Part of a small language model's weights.
Size: 12 heads of 64, vocabulary 14066.
Training: a variant of Muon for these matrices, 1162M tokens, 9106 steps.
Each number is 500 + 40 x the weight over its row's rms, rounded and kept within 0 to 999. Layers, rows and columns count from 0. Numbers have three digits each. The size before them is the row's rms in percent of the matrix's.

# layer 2 attention key, 768x768, rms 0.0774, rows 414-695, columns 96-143
114:535487411484479465535427477490510452484472493526513542480495526541416526503489491493433511427411472510381528488515458556511467477511547483528483
117:449557578507558500465432416461543522473410526535522529544491548496579482549584475552494581490537500476532444452493483425648510519528486497503542
095:410521463464504556528549495476515502425472541504460508526527486530551501556503573482468490456479411517490453437501495495565536489419547488537471
092:514481462519524510459462537521472482527490519466480553503473576556481489543525494558471444538529488543537551475535488416570515541461531464554532
089:532495488478515477472456573546441511441524489506513482483510488489444544468543427511500600479516440486545443442414447515459446505503537465493451
089:556477454479496498595591487514553587469512554528475439546498490432519508461559510503433492481480536432441524493551478490501503563507444513407462
086:465496494449463596556530502438517460487532513500454503546553462550511521480464512481489508465510487500503480439582561481431453479517503522417463
095:464477534491441495507531521451447453462484537527428494499495460490552551624518525514470447551481536500532541467499453564516464500519556483557489
094:473553506465527517601510490555533578518570534560445465449534495498517501491480524500542523500555457524487516524468512569481486526460507556443478
094:478463478493476480450462506491453479529523519402510523436470549478543488477503460497467418552480473480529524555549432452496469485522602508532449
101:493529492551537511495429466462476529542464558542513528592509469484494528408520468459524512476476546520522540534550472487502504471580527503487459
098:531507516558418453504482479484511483489422494549508469569553491531528522491511481471488545462481480510494523552483563437536516484533494456512499
110:551536468514511527438544511498493433468499472517491480484556511474453441558488501580501490515447520535430444389493475554521514542443547488559481
090:451500528506590477539519480486445479481512460519467485476531480545500556449609551507484446537480492578494541490484472586488498519488420539472490
099:557517515525499553589467554493625477562483462483435503525496438515506577458579580493490523469520454567540517511495573520567503567511453533450497
101:511461494480468534525544516538499501480455542632463546551474450476471539498489537548517515551411482465540513493500492520501499481554510477482458
097:533563497441486563456530547521507481415442510534446505592541493548487476525526481509492530409412526477435570514484521487547596457465608497473397
096:523437426589509526479454536482489494560559452451455491529496511429460498547488538549487473579462500538454467551514480522422548492504487535465525
101:460507528497489500473421502531440547509551441484454487454508463482526552483453457434466551510492508547452521471493462448533504415491444490510551
110:458547515426483475535463538501552463479536505499450509474486477432536464459450511507465493560524525445473571488514540467508499545455488519456489
103:554556467514564494429479498464502521524473489488530452485487532517477519518501461460477555484490523511557549521500494503543482475531594484483462
110:523561463506483510406434483459521545459481532472537456529503553452493580513571447428536497541542495526484560493453559513506529527543513534474482
107:504418515510502369508524541508498514552522473450527519498462424537476493457431491418521458515444505548503543425519430459483486464472459536493506
110:577515526476517509547513474515485453521487486507556504442519559482511432523564472454534481514519521457497478471513481503501493490503504448563535
112:438507527507459603458565531474506497558565507471481479519508496543494435476505390535450549466495404530469446528517501506549567474541542534496500
110:448493472511467458567562456490474444466502513563516482517524468464461509464570483521471490405492495495439444569515555541539495526426494501544529
111:518471469498477538525485473497531505489463496541560463535483559436436444452467452551506473518532495474513517484501599415450491515500514462505549
116:457541483494471555503493560452523427461458567414499460501541503413504474546509496487466469520520485502507541498495453487483509511488539452493458
108:549533507489481516548529517547576546449492462437497479520462410500585458435457502508497547498427457474480483479486452537497488480535482526468527
119:559498549509511519549583525555539527490516499497479527484598513563472507505515407468541489478491458386582482521426544564491493498526459499545487
112:579504425469503549526588466553546458472436491530504581489571513533523451517510579437486441469533501523522514479454470519483533525492500410532537
109:502502506491447475498499514555555512483488521538437505437501496439503512376489425504519460459511563538453440577500488536529529519509478541469491
121:579529529442472463493551395539481471511472490446521549437491534543445489554454520457425478534496491530429520501509511470481499452582514570447471
112:549456543481612565479439485476518558471535415493538471493463499469446478539520516523477525531556543522472478475569524503519509473466443496507515
085:471562494512512559416550478526435485469573471507463499519511538541527522486574566528514509480577511547541570537509534529529540569465410491477499
085:555504560467522549531513429461418528444507451528466451489489476558541482550513544541471518469523482517467461429579410546445518550442452519531533
090:515499480442485483478479547525556477473571479522451453570522528551508460477498507456456438578501536451460471490474504506575425466505449582451541
088:532510530480495464479452480520522514534525527421480469522475466518488529489510473417456483485416523495509504512449454494475494570536499510514532
086:482627488448586525554464473560492536454453558415465501495481509536507545515530466521453452436547451507519483490482474465535510470457511362487485
100:483364575472545548529517547472462493502513527468411538488473529528486500532487506542436524484470479558536511520487406559413493497428467429487523
090:482484457501544544521490545524463450545478542571441489467520462522515515496460502498457557484428449472548440452548492533448486493537485536464417
100:477489428531467494365581448518481471491549460465509540528600480520470508445507539443500550528534447528455477449454478455458529527495485549492480
092:527430514492522428532521534522511576484541501419577435510526559522475460484567479529505463449391561520550526529492534507447488449404489520535447
095:475490502514545494493455571461479492543542523436486592524461519543554486567531512493452559489474510557527494476476478530576464508493543487494508
102:576512485481441500489522480523503497534489582439469578470454535493490575509529526513445512583579499485518458443468505476486355496503593506508500
099:524413483525537490481487517508478442497527535504519532485493579509484502430502452492481503443491454556490529536484571510505528500562484520426477
106:539561414450485518533503476503554442401543470496537511533449516493495512488524495512492478433450586499536479547502482477446492549450456504523532
101:507513399490469490449510485481478398550444500498532602479448513501439509503536503424479541488530487498582514508464608455449546502465513563500511
101:483491612551466527618489470490570486529502488470502560521517476499445495495546554500513520477493496499523469534479570503461511533493509512537472
102:457467501472486577471477522542526448501490488553493484476475498454519558561517508528482491514513482516554484426499490520509521531466565568467464
110:537469551551489457454541471476506456537487449554502531483478523590502486587439518539478490475444509504510502517506565457485514458549519490569529
109:518529505482470554539484502475489557463545553524545494524426514471473544501454517538554509477487466479565538518456521473453510506486475466483477
105:515519517477524550484503509486540580470462443501436534484474551491551517450539467489568492504479515540543473550457501487467473513430474510543496
111:553472525465493564515490482454500478519513456484541441533556531444490530597511457527477462463526513409529502499494491387563550531472466442462418
124:493515637508529479591494501516504466516470550505505465559495506486520501519544595617458498543516475548443492553491544540443530477482486481467506
108:519556516531457508494482501506494473563521519505455474509457487544496501505502494466514547524543573467493533482420410523512539509467428480472493
116:538479436431586478500481467518461479469493540502484484529520481490448515509464461538459509552492439563501453541458436526462474528445493504500499
113:443463471577513528577493539537512505482536453509431498463531467521531536489442500415515534468443509543526480526499395504438516531483493469432458
108:557487523428456451565465430545434482535536515484464457458481495498470509498447560499522477541473404437508587502549470538420475488443507503538550
114:418444518494444525477542439477452498447458546474595473511467531493524456584497485483481523513553606568527496468504446444526459480449499549487488
116:547481506493513480551558584497470465516458472489517537530546454539424440494475604566488491538514485574509517521448494498524447512455490425477476
111:527530418551534513446490482494553498434490506551510487458480461506489404521553504507508484515580530539456474461478627534453493509450496434605595
118:486509477557517477501571574536410409511550568512520410466476496448527505505464538416524508502484508532486527491490484486542550510570546441486454
120:500520475484477505551457443504528485480458523443489455482511456544538502492531475558449522516524542486444538451491526554454533502498580497488478
113:536424513535501548476494523519478483473542495425523472506474502496437490515527521568470419483464513527528596500477486507444491438504499442456464
108:487564460477476517487566474538478539527549498490548547496488489548480541460517522473566511398539492492591607481490506462472518506469512496466520
087:536467575491503482511484513495440511514431513468463471448498482498539488459419491422519548526441515460441481520571389512489518513480459551472476
082:511458534556447499567473521545576482537524467543534520509493580507566524513446467427531557552493476419444444496435429545446420512506517456506514
090:514527507473527520499519508485535478514549452545483514490542445432449447470477508545534455525555522513510496470523551502507498431476444405522529
093:511478529426541442520536469497521547542589573483473492522428563511450502523477459580505450466469449485488483518502467543504497517473501500541542
090:496441455541524527492460502508525489485530483525518482482473521489524474560485493558527444575516498505456461513595556567456518511498474547511491
091:425485479493524480477523436450505476545556512551478444633528432484515520536500507501482567496574503432533455517499519458535509557561511525457487
090:479466440514558535489487574543557467513457539465526433511524532516516497448530497493558488528538508509528580481509655428427461448506428459501452
092:542512469499462423477449501452520488529522497531479448523518480500453481477479429442446458486489465608525451482466468495482502472511464532482542
095:489495463551475528578477542532549462517475486505511509567512509448506439475481555518451467551435461476427461522512494541581544515461404494531487
106:420450521490509509524485517508603482471596535438541495522461536522498486479517508510492522486470435486437411529508481489491544545534509503541563
096:570491476506492512572466512520510517541539521424555455499566443503564513460445480459526489489500472475461509504452553487489457535536578541592456
088:488512482532538506489520468497466604483501524408547494532439533423479483537489512484468489490476478513452561473471466558549478487487534518619468
101:518535513475467480454518462513567516462492459458525489487493473476501514515428451480523470503444522433515495439435518464514470521530482512464457
098:620479481528591505425525480548546498459492517524571527506507536467474512489545480514534504468526554560521423513506536458451493520576514574507520
105:509530431480520507460479463501500530489495542522488502448525528464475492511431492477507511488479574541492537522585580510520465526542530477455487
106:544563497472518571441590528494473548436485530448468456491559440464460515516550539509524510498604481491520579492561451523512481507400443441574499
101:490508518530505516526568498512484468529482479502516496502502478522494443560541485571437517531508549431485501466507534486540451525458485462482477
110:510472525540456498534520506502449450454529515519430534474524553538450567400511569542489497469530488491509542445503505479532521471479429495482458
108:535436466508505528476499481431512504516576465533530479531508428502567515451533486505491493536470468471468467534493465458489541455444472488517531
114:510506494494450550523506450498527543488501515525471452467458515589508468418493472480475470527495480445553544454508472432495455576480417527462472
106:502507547491541476499549459494537477573539437513509536531576470452477490440543507526492512484595573556554511513482544427468493518460430555535533
123:459594529500454547539452522479472565521572525483460483546510488485475503545511497509452470471573455500490544519490472466565528411447522500542509
118:490531528528548478480527504534570480480574518486467448478485502517468542510493534435432502511492450448534451487461422495542457538473412486522485
113:492508497489550400448504483552499435467490535501496529504473527557431483534496477533515468392503515526488424498414489574471498516522592488558534
120:524492489563533452457532472467479452472508461498528511508403454549543537543495504519495461460451524455577517534457511499510446480530527447475490
108:509470497469481512471484480542495458581473501464557496474506485498606455503436502494555493561512510522566402502479551484447465493500486506413508
108:448526508430544478450506520487435522457476540524460468531480531476482538469431483517522492535518527504549479564529484404444477474419478471501469
111:492456535501490444511456528394444490562446463472524528483514488505514471531477468487533477517441581473481465481470504500469492518479540610505519
107:495486440508517484435512459492501517545510443451547507547496433534467482457551519574525500506465501551477548431469567502532548532538475570534497
113:424559551497548518477433481474587499470517519462553567515461522433515541507511501481516485518481541459501547533493477523488479496495502543459518
107:478501482532476464509452507515616516514489432512519516506452496457468472585465447452456489502454539559453486519410537470454532430512491440457542
114:486529495539504520597394425468508464557508540540471481556517473520545530385566571458497483464414522508463385489462501493547419489468486442431494
094:505484502459487489558529569518456488443519386486434551473475467514520447469478591523451474447481470524503527523534496478532543495531458523499478
087:531485548436544498503538553513505491484525490483602592465469491552527490465540620510459506431515465486487507445525532432479524543524456492489498
084:515515477530477504426500466576530502503503516562533540615505519471522478562502535476495488478522522441586421496548540500467477556526488498462436
082:567509528493470473519481548512514519476463533476490546473509474451541470477543461517453431538477478540467505539567483445498569502502524488504501
084:454506475445395447501610477516589472510488447482488466517459526370507442498512507465429513464460527539543459511559508450442541487475499488557471
081:498509555555459526563562466539504509486564482516546535537483509548530474502503506509517494538483462493496512501533470545481433494486484467458500
083:467527438493434501477498490554548512502502497521451519575461438477439466497470510446543495490552526489520468440534478557507492520550527608483512
090:469551546522454494578514460490579489488478547529536528469458533466428474464485491531440447519498478510474463449456450483531455522421497506458489
094:544472481493505435474503505513482560439493470497502502493523559532520491473418537373510468502557450572510528526456474460466509489544503558516460
089:521518547440547539398532543516465518497509489543434471507482442456483496458479472547426549531428525505466567465563521597543474510512482497539538
095:502507480486488472439406502527517561448556496512521491462517568490542515520440522521559482573439630469497520520471424488537495511459503554501471
095:510505413467524462526465481516486608468463469485524494486433557566539423441466473509500443517529532542485525466491512571457505395581494535493495
094:527465413508420422506418509540521520515527523574566508479631429505482473449439562440443508415536506509492549531466550447392498542506430527524556
095:517479542503567478489587457475489470531453600605489473515477484502454477456499557507585482456512504452477472461426484523495491503447523523482491
097:492465476452485498532523570516478440465476563441504467459475481422467450577548535574442520508459531510498582472583505468513518485598507524571541
094:501535536478516506525465554457505457541491492443516543528488576530510500590484487483516463515468463509526451495448475537497538538512532440444479
093:498565448481470429522539546552565464501550491528572470392482518429481500426554539501465476468555452484496499436494446542457535582531542472490513
091:517535487506549605529523412552511481518439465514519461502508469472437526487527479451548500485506466518514511510420532523475505496475529547494538
095:491532538491500521491527467491439586505518567524483498437500554526487477520545499508494570499520496565590428595490519492438557443484490520586510
094:462526523540481501599456519492453584482527471546525523512518479546502555461520589516513458458466489504460538529508485465470531542461518515509553
121:415475548575487521593475597502553449506506435432477521441473484487521530571521495566498489495508552493474498473478447511504575580505471496515457
096:561509484527486558486524515485455484514537489439552557533511560542541341485572507549507489549452510540492501481479516509572518462471524451515457
100:503522482435522475475489566473510561428496454482516500469542489566490482375504457480527518563602440505556447533507587413500534529428537503471469
096:606491529452573497473476578473470517478553517484511477430459529504519418450460502556508554514456553482466515494534491484466470498406485507531515
099:500507494451501502541486415509495470421524460486405458445495507489449426565520541457455510509512571517506467504470515471449619481461509491410506
095:558515508561448449559521540475520553547496446524504479541512521501460441487480532568420459523502465503531507458552488408590502493530426492547543
102:478490418394499440480517465422482535453521490547453509490593469498422496441510558566529500462517487579449560527510548514441467500584472521474465
094:452505527475497521525511593512486484456510499539428482496525421490541515542539494497533509485493533454542506490441465505479520503488543528562554
101:523551540515524503532536542453459416530466508519497486494508485530497491600481502527404489507499515491492436482501438528509529468546510468488482
098:469496519503475488466512485468492537543563499449501448489482490433528477566477543441448539581439478477443565430512481453576519467541461458506492
102:456405609505438520503540510529502476508493429453516569475526546540510552475510504489488528511459446561548428578496571509466482484500437484505510
100:533512543451488426496554548530480500507514570547540432565477489409544505515531459508514495507512472503428479433516508487511555491517520550486473
078:547519517490456453509437472461500543463498484523485485487566464474545470504498485451510450473518510475532476480527565496486461549474410497485470
082:546435516499482535509414521466487493539418470515425478509513431499509440548449428423564516511538526505492430513500479541477459501552447547555463
086:494456484476526487507502476503554481490476448519589526508511528475465486531522514508487481582526510476527521487466527506483498448549510461502459
085:516480471446527482458476489512485515530530510473492522512554541482495555556509518512574504520527525609511429512473489429560467497488469566480543
081:398486527514544429527449570524507475518494515451530545501460457527466469522511554547535531494533520477483458471535520453449542482424534544508569
084:545500495447502582495489485490502562452517522515539485491530460522494565467510427528520517563548465540474449563531510467490478526506497469510458
092:520515514455530461527472552532448476580517446491468453485465510546514436381465530464491513510521518472463499503473554490529483490452492451464583
092:533465500551548526434421403445579535499539584524516562550524521537520494423484463438478498454510467524506501537543531529514499481504482534429470
089:588507521519497540463533523507467567581509600518520534529527460537496559480532468506548491429567528531555446462561414503541505512520490531590516
092:437439477503536514508546456469495512568501469519483530512515535509553497430463484503518499479566415553517476576555472490497441562493460523518557
094:527507426542541474525514449548513495509576510572486540541452499502504444499492494363493447492479523509445520528454501505534479484484498531502528
092:437506573501470502518537514566517460466538464488492530503539447545581445597553509525511461511463566431513570524472416407523518542426544455538488
095:543460498410445513552425414486511482468468465595441516438528472476456464531504503527476541447458511428460555515528497412472490440470516449475528
089:529591552444477539489520422463510459540484556576444493480576475571472507470474454524520554506475476470484553490521478543504426526513492483490555
094:472474464529467513522495481489416474454512527569439470483499497475513530453530501465524465578520544525502494477474476466467470453575429514534430
092:558491454505431512472600399428492555517564463543527431508536508525512509430457534522546456436543495448526513496528525493567536450488483504558486
096:483534519455417547498448554507484486438513427548527392473491500522472528518464526408490524488503538458438445478466495528497488504504547542506460
098:477470510507459526554495506547559389494497451506500544497493495495441467565533487471514464447466478467392522499497511508522560568482604508497491
096:477476524560462467510494477541507524517492570454513435560497491568477464509558481543554495491475519508475513537566551537443570491471485495448486
098:554480522469507532469514488452476525526483572458580468513475496494470419523490548454514426547488452498483437507405455533485494509529474537472497
091:465427517556527518597415596521537503466519453439518520541574518470570490467518495469509516514473497538463447540460569455478565503506527524497541
097:491519536474509463513520574512502499476502507460507553571480510423525544533511527588493441484468464601461477384428501483530508538531574547525495
097:542518498542452557473458472481511529513518512543485577513547480498496481569450417551426480507444454523527494584513435517544495515488495517558506
101:545462497512429486477479526494489449465559534484538493492544502434554483467541476503519544507416486529488453488515475473436538572476538503485447
098:504483492432486470525581465539453525578500516480477523513534551538543489522440437500476477533530557574500568526562509507501503454497543555536511
103:492512470470504519563547524444504510469542496510526613558546485445526507529490493535505470481466445478530544512494460494464497548522520450532512
101:410503519437530548485473473445539490473502515490520512481563544537479447527548431509558535423546535491478494519539506382518517467476469438524422
097:565520432439551491510444506483526529507502454555458516476485509479571505482492505484473507488581496593483463489472517497479513557476482430457437
094:492564532418518548572465510485548489533443484530428453477447511481450487504575485482505543499463514459482411455443515580594545483486545492598491
097:473491555482466505517453518404442491506537451550527522499500487478468477494518446495518495568574460380514521440456441488470541525459450542518492
099:465551484535484512533477495497574517579603446553413491512513411564575471536493488465516540434513544512422464524493481519544537435463543519508545
094:542576412511511437508568440569610578477514512438508498443452525514470493412489540525487514497504543559540579452490564530455436486548467502498465
105:555545553467514556491457470527534411494458533539485498499474545497551510460526501536511463556547520483538477485485520477457545541484548500500519
092:481487507515484466502527487507501489527441488516516540446446574496509512454462518460510514471574522473451548516521532479519474548580427436468538
101:472431523444481510502601478525503496493506569499555479481526506530488478506466507541486496482468504494544522522498507518566606514386452522495542
088:487519502483531566524491502556482520396516502479444488574467558465419437458430462471516492457533521544473526499529522522468494463488433489499542
091:563492539455499496500406504501550455433517548433489559555513517532472465578492461596552526496482430452435437495511476471469469500475496493482545
088:460469462614534522481448520518545512538486522479535550508528453537469549509486558497485415509417494486511523481415568509575533497502547437463467
093:497518489438494472524451513515567465447507560491543468498520450488444470538497468558473468551435499542449527580493501505520488500533536493449544
091:511469532481450503506497513478476564516497525479469514519613487536511542514424482473482469430468449471466471507539503502536499509541471496524551
090:498514515513514497477471435529559471571496488523465457457493542578538520498460439472491545521551447486498592511534470489461450509546458519595533
093:575502521479495458482499458473514493543462572490536468564526519547482519588539574585484453577548509489505452488481501444475443492511515437524564
085:469511535508527516474427524525509469504466487535453489496477534525457480523453390478477524504481527432511542468438534482454595561449471487439515
095:456532486498412478512554400501471487599490499483502496458502521549424399449566553513535483472518530495484561550483555469486409556507561502519492
091:516520512537484525448479494446529481556471456517510493549441465495517453473571509535500520516470461447527477517450559519482566544503513518421479
086:532489434481467577526529456490483477487482475461445519559555501545476517500556497467538492504469471493441548516556437406471525489523507553499453
099:436517479535502523508596476458482566540548538426543495569520415471451467479528410526573490500457437477493492483568544497517479583495524489509515
091:428383474500518473533469461514476559571522517432519443452532462459521518551515397469515470526482450495500552482494486540529471537492572551512466
098:560478440461503464463584520432380557510519544502539566526473489502486540514485533457482457486460484478504484534456486440503404453545555476492509
097:550456494489580470507496455561494509494490514476457526466529552481532454552532408504502501482481463459507466567494473428558527569519484531587521
098:476546508512486438520447506474550491485520471484476515481484531480510563557519466497514523489552576452487511463491533500497522467519501545503485
094:506505497456504508542458463464507548525513547522452523457527487507456489485501557537544521461513521461508504502369445556517508500514515531495563
098:509462452473501456444516483503503544445430491527469491497539474478487554480493465533502479518485469561447524460529508462608474538515513544517530
103:535473503526481448507460510479513512532442518398424536490566506417567466535498447476529476526499494522504510437540486491525492503479493520495502
106:509507446540460545551516501508499575477498447485483495546508538519444469466521534539513393459550479513502540450497597509508444567528483480445416
101:523478482541484521480432528499508461546486502457576451500475490463438545435514484446519438497469515471532541499500434486523544518552525492513518
101:540504422508534472521505504500503475529429497514465537518495570498518469393475476497437505493415516491507536527483515504446541493461459518442509
100:507562464474482534461511542476558510504453428575514454476532501521520469493486570507496483540503476512500530507451541467457542545546582506441475
101:565508460516436574565505482571409572491493501495547427470524539547534465476530519465502499458490485543469447497529378480435442497448473505444491
096:459473456551526484476516557479433533481588479504509487492450442484457484577494473522441464532450456519513473514509516447530458491419552426517460
104:476521449455505538534510550541483465468498504504468504482466516502523524477508462573539478516497485484418569486448441622553417491531410463488545
100:508537512476493469481498477449477494538521483568569447494468487476484521538477510506484501495521528531533496509546578486511541502410547454493453
097:474574563518532548410455469511488521583479532479462533572520549499546539563518472436520526471501504539516513503501503504588521441471533561561457
099:520530533453508493479531502549516568491480467444533541476454512481432557505506524433546468421460469527508491514504523462404460467485458494499530
093:475563459475549557520518442549424500527473557508505511536534519486500431527470472507446496500509558402483521536431515482449503550576465554510450
095:561467504530448510585455553515455483479473528497458458522506521521509497527447571535500456448436507516546469443503540528486419584471524556489596
086:490415487468522465484521491474538463538535463501576514461478549553507529505426547544433520551574548547464590418551514474479542455529456410450433
096:512520508487455490537526472556510508434504518477535542516507544488487429522506435503461499571593509509508518566484437450517459496516507512411509
082:489489546556533515483479519510525521516483551519553512579446473511542546520536411441566564550444500464476540493478571523564503498519506497448438
088:486457513438530506455493526516559444406542498466487433505431581431426477454498497499521472527510499535492492419444470524547466499549508447361475
084:517503443508532512448493481507465496460468438454560550497523461520515568500505531499481487503459425541471478497423469536456490564483470553436448
098:550484549482491550547524527529466540533439443515529482457520489526460515504431502527489473495589487562495520446499450505434463463496467522466507
087:546459442476537441549437506478486477475458509597573481524584556481477518517468533538502436549452527529507456525479583513469522494478515489484480
092:563573526500499445570492421488531493531558496486504517519486495481495500578532565506474452472581488548548522498542499461477497459536502449367488
092:463438482532479517535513539474481485384504581468505524467506495407419553509484475513533489414524558525501401432508488499483533489486509443440454
104:456508499508580489453542502467530589517533542452483523500482551469510477475487503391498543507524477599526513502458507511575506536548448440503498
096:511449468517511496458555518457486441459518435474460470474464529477503535527502426544483507564483493486517618552426449484524476465539499468566514
096:457422532522479479504590478487518448493572470419486528476508426448510534484528493593488504436478430527517491473457515458613496566523487482489525
106:497533507510487458521552528494517439467519494473482460526554551451449469517563515535491547511552486482482553513548498516560459445463486522437456
096:562477409531527535445479469460433471523403508528430557519485524563460553541547490414474496521462473434540602446475524551527508516519560510480528
095:508400480456514444549476439483478550459486479543474528437442520519549426485391522497520445542532539493525450453453499497508519534488495547492482
100:471445452549535492438478559532516554479450453519576494527517480430534507505520472488480358487509508498547452466549537463614503477497461536496481
107:505466488506490534492436490500498500531534460521541495540439518543463505449578525459467487555493561484446555501473532495394463442471475502454509
102:531500518582505486491462495510511505477539430464428556495411495545549505473514553527473514502441542438524493560527506505435450474465491473488535
105:528526574538520489538454513467486467526497435478528512431574451463514499456482516453438543529541519537512490539519543450468501494406516513496571
091:492473480479466475594478556512478534518523442518548517467473498493442481491520536469454468469550469521471522454493571514479538588510490531480510
103:499507451473602518477450560511586562493505481558515426487552507516532442513560545563484523428453444506479419541560499503448448483526548546509511
106:436456438524481518494538489529458532592490458532525479527450521497465587426528629529459504513521469479554541449497555460462496453424447449510468
101:458532497485471538413469504497511477537600445416539468570507497520530473435571464448501470523469522507469519506491450550493578501544431475510498
101:479564474518533521515561466478471519530536482550524483519530480510452538526471498523526684475552493493473488504463447514535523570505410514480457
104:587448526516495438499480469472471488534497550506489501434470485458525506531459583514507466473543494447584470481475512417544502488632533491511497
101:476530429508453528491581494438479458489516510492521468506530522483438489448509542497503492491486527548480483539446472474467501525468538476460537
101:498436509486536480495465502540504497506486568535472568510455486498559519498516499517502503521527482487510492491508489454456437437530472479490563
100:483494466453497532501524551459500483507498515489477477511501507462480457510497543460548473487493504499480485532503498458533567477472504521544517
096:476490553560552470491525472482485420500540532428484506558508496549456474490466515502541528504536467408500484541552493455486477428522520517503502
104:498404514455482518490514562472513447512567475524517466557500471485549505591541569590509449536440529479416499486490460487507468453416464507510503
090:511463506479474470476515475554482479481516529543528502571458481487527511459401533530491569561562529450548490469506546504497512484463559512501549
087:442557519430535534541485465504548518495477446526510501510527472473455533527528570540514453522512514520513454474522459471502530521501484501567539
083:502462407510516535497463463570505501472467468550539456465415476434503531553496523537549546550522491566475444512502472469552464516466484482518513
084:458504448485478510527501505526456508496443477472568505510479520554567489520519457497513430473449575527489497527521512475513533515487515510438479
081:478473531452526445502532519509554477487440524514435496499497502491564554487589495439493406556532542537565528528486543522468534408583559523527479
085:461536506466543520449459509544538549473544547473562520542545494550460477451451458483567569501487523424527515450473454540511493588453580447458576
091:373480460496508547560497504536516470508503499398483538536546493543454548541464453580490511517550561491480570517537467518551557532492452512467507
091:544533438491536475497518426492536583518560547468446462495475446473444520501560472531508494513589562555470434468514524561514536468475503519520478
080:515499484467510477460545512474503356540488467529435522484534515489532472530492480428563419507556578429569566496488403452507489452540463484428565
088:491503559562497488462501510510482501478499488527548441508498522424492522512540506449500461456510533593540637526565448540474518470557518476389576
095:487512496465555463479415521457532456465558459468459551468561561436472518524554507492481532468551488524549552541494466441498554506493533492449560
107:534584507461475518530544512523466487492518458516460480434487510535547495506449556496495497438530487585460425512532468525540521444471543548471498
100:519553456484502584457559488520516548451479449429490523526490431482457472497473516535447516445441462573456482507495532515489498524465533507488562
112:454525382515492468533533505541552472474466483485521506442564471503535463441529487524463489559482494431568505570542501476437468454506521506508514
111:471576444562452427453486496473489520500459528535510576473452428553563437510471445550536524524465531504499448522456536459466506449507477562540439
111:486436464489496530532443515528509552448496524469499510527591462519502458423555515489489456492495444455521511545534464502527570477554587509481513
122:559493503459430447556530458431450484609535477481557472547494543454466482493508523474470499465440477521477545528560474524513467559509527466490483
121:507448485479469502554505479394512523479443478439559489476506552531485516561504543528459460532521527564545464542468470530410553502533509535503490
126:535535482505468443428535566464467481479516478527562482563456533493477484515524462458495524480525421449544498518517525407583519457412496476483518
127:487471489441494521447564433511472503438548493541502452514488532474513487508536553489508464529548483499499474444546516518492521513548545476472521
134:420430485578462515483456515422477514510509576499511491495587513490451505528441443482446481443510442535497558458495540472428499472533424521526465
131:502544379573477398501488441490487507486480520490520485487450471547469478471448515531527554539516486450486489507454427464469558509468435465532549
123:510519531477481521554551501535500576492474502498446451501518493541498497419472500497514557497494464447517472487486522504466491468539480471490464
124:527461468544498496475523447483481560505492492494534404504510541569435555487451493563488450493508431484511494561554550482540479458496485475520522
127:477555466546505504517474426508484564473523542510601490502546501540513523517569501567492485514558518530498484462478451547461558465546516473549528
128:615540466488423540436549481571578511490442469484581553426551501456507520559512470562496511485544555466420460408523438570495442470518503438549480
132:542420493479453465432431488515458449538468486493495574557492496504556515529478453545508491510472492504512525497437457472571498462508539477464444
135:491484480528516468492458450537546477526539476575513471500447579433506496516513577499466477471511484538538529492534515477538568419490475568540569
135:444508615491519482546538564443507450514451510426503511505534505491475508512473563568492536422520450471516505622470399595555510485420525507456513
129:532484455478526500470453467528476536498480481487477463462511503540467498498460549448529492484521513477505474583434543489537499540495434549474496
127:420513463446499533500465530553462504506458528468556526535490486438487453547438446449506450470513475509538509502509468484472553485514546420463517
131:563478451405539488517436563462509511554543497543490509592456532413515528551473456477466556490533494521568462542554458509495440576436483460488494
097:596530539439444466590430524490555476523485442441474553528484435462611467449471473535512463528493525476543543547520542485475569485494546444482474
077:481509525541453548469536531475454464505568515508477508451551506508517498494452462510465575504513595507476543461490452597521529486464466464556536
079:471589546453475498481478556507542451495510522473521537451458556465416508470553442450504492489468442526535472435463478509520452486475552451411513
079:498553505500455485474519535463518522477447480563472466524501456471497488596523484478534506495467483469542529466407519465491468432560504538549489
083:547509431503450527515526557492530487499532447475529542427448570521527557493510566470453512465509496500466503497518562470501580516527552495556492
084:487408512445528496519506470559554547506537479536430518553500496479489476500512430482499512602450512487467531497578550507498514467533446560494472
090:484488496577452525477461469473518532495581548495468475505512494469541450513476450493495480504502491565450470504518582546499440544530432557515469
103:643516507461519405562517504475606499466477526436565509500433525510535532475498526331451478475441500461482528507495569384465496497531545463510506
087:496491507445571496555542515511512476423487474538463534535481502471458460507506470535468486504560483525557533567492514504495459536503477435481472
103:494439548434480512538485519550492556534479477558564558525477498447544495489508477437552484543495551436487452493532600436514486510489502584541419
089:415514572486468532480510504515494480543484472512571515489512490482491529477503485518509489480501588456586552481481486577445526521530474524402483
109:360498436466501515483411524525498500475471504458444456515531548465563466509572604472529466557528455455482474427508476515483480502473481423444532
104:572520498540497489496541525542555509537399472460543511575478459438464417471513529477481468555520502437526454520488477444514466474472518515517508
109:501583508499482544541568441553539462534442505503509533520539514520496506505439493488494507502500568445493508417534546496476525560510554574461460
117:536448530488606532520602463495508558572502479519383445518473415467516431519539525500443565571544513565480488528506499513440483532390495478511542
116:541557451500473539474508500439526515453510449455557482527495506495537477476595495536497515530514480560494478486559511505495586487555527533506449
124:461534417524506505483594494508465560509484458476446503508546492400494502550496482456430492503494528524547478513494533490478563501507578506509470
123:500513554406499555528549461509470531534497490504509557518537539457476559546465537521513526446530536473495483481485490499575481460447518545496547
130:501551441444479494481507365501427506468502539542567497570474478550497547590439482436529514519461495491488504458546471515494514465469507471453514
124:400447505540565513508488581520467478423497469481490453490509439524469551538521549507471519492507480471512465480465539493553475513434484509511523
128:520497493500487567497447433539500516499516450504516535474442521453502500431545512417492497578503483540511513484507507500471487468490519477499420
133:450563484445534472449499488532499559469463521484472509528484564483500483477506577580493490488611462560452428527505499478474466508485436467398544
131:513528517509477485406524563471528508512520529578506485538507532509489483569423366595512472507447482479498565395556538543573490498487529501463483
129:449511552528508488441498591518467511526474510551455559540625493484483502525516522500482512418519549525516500500506397500462495444505483490547605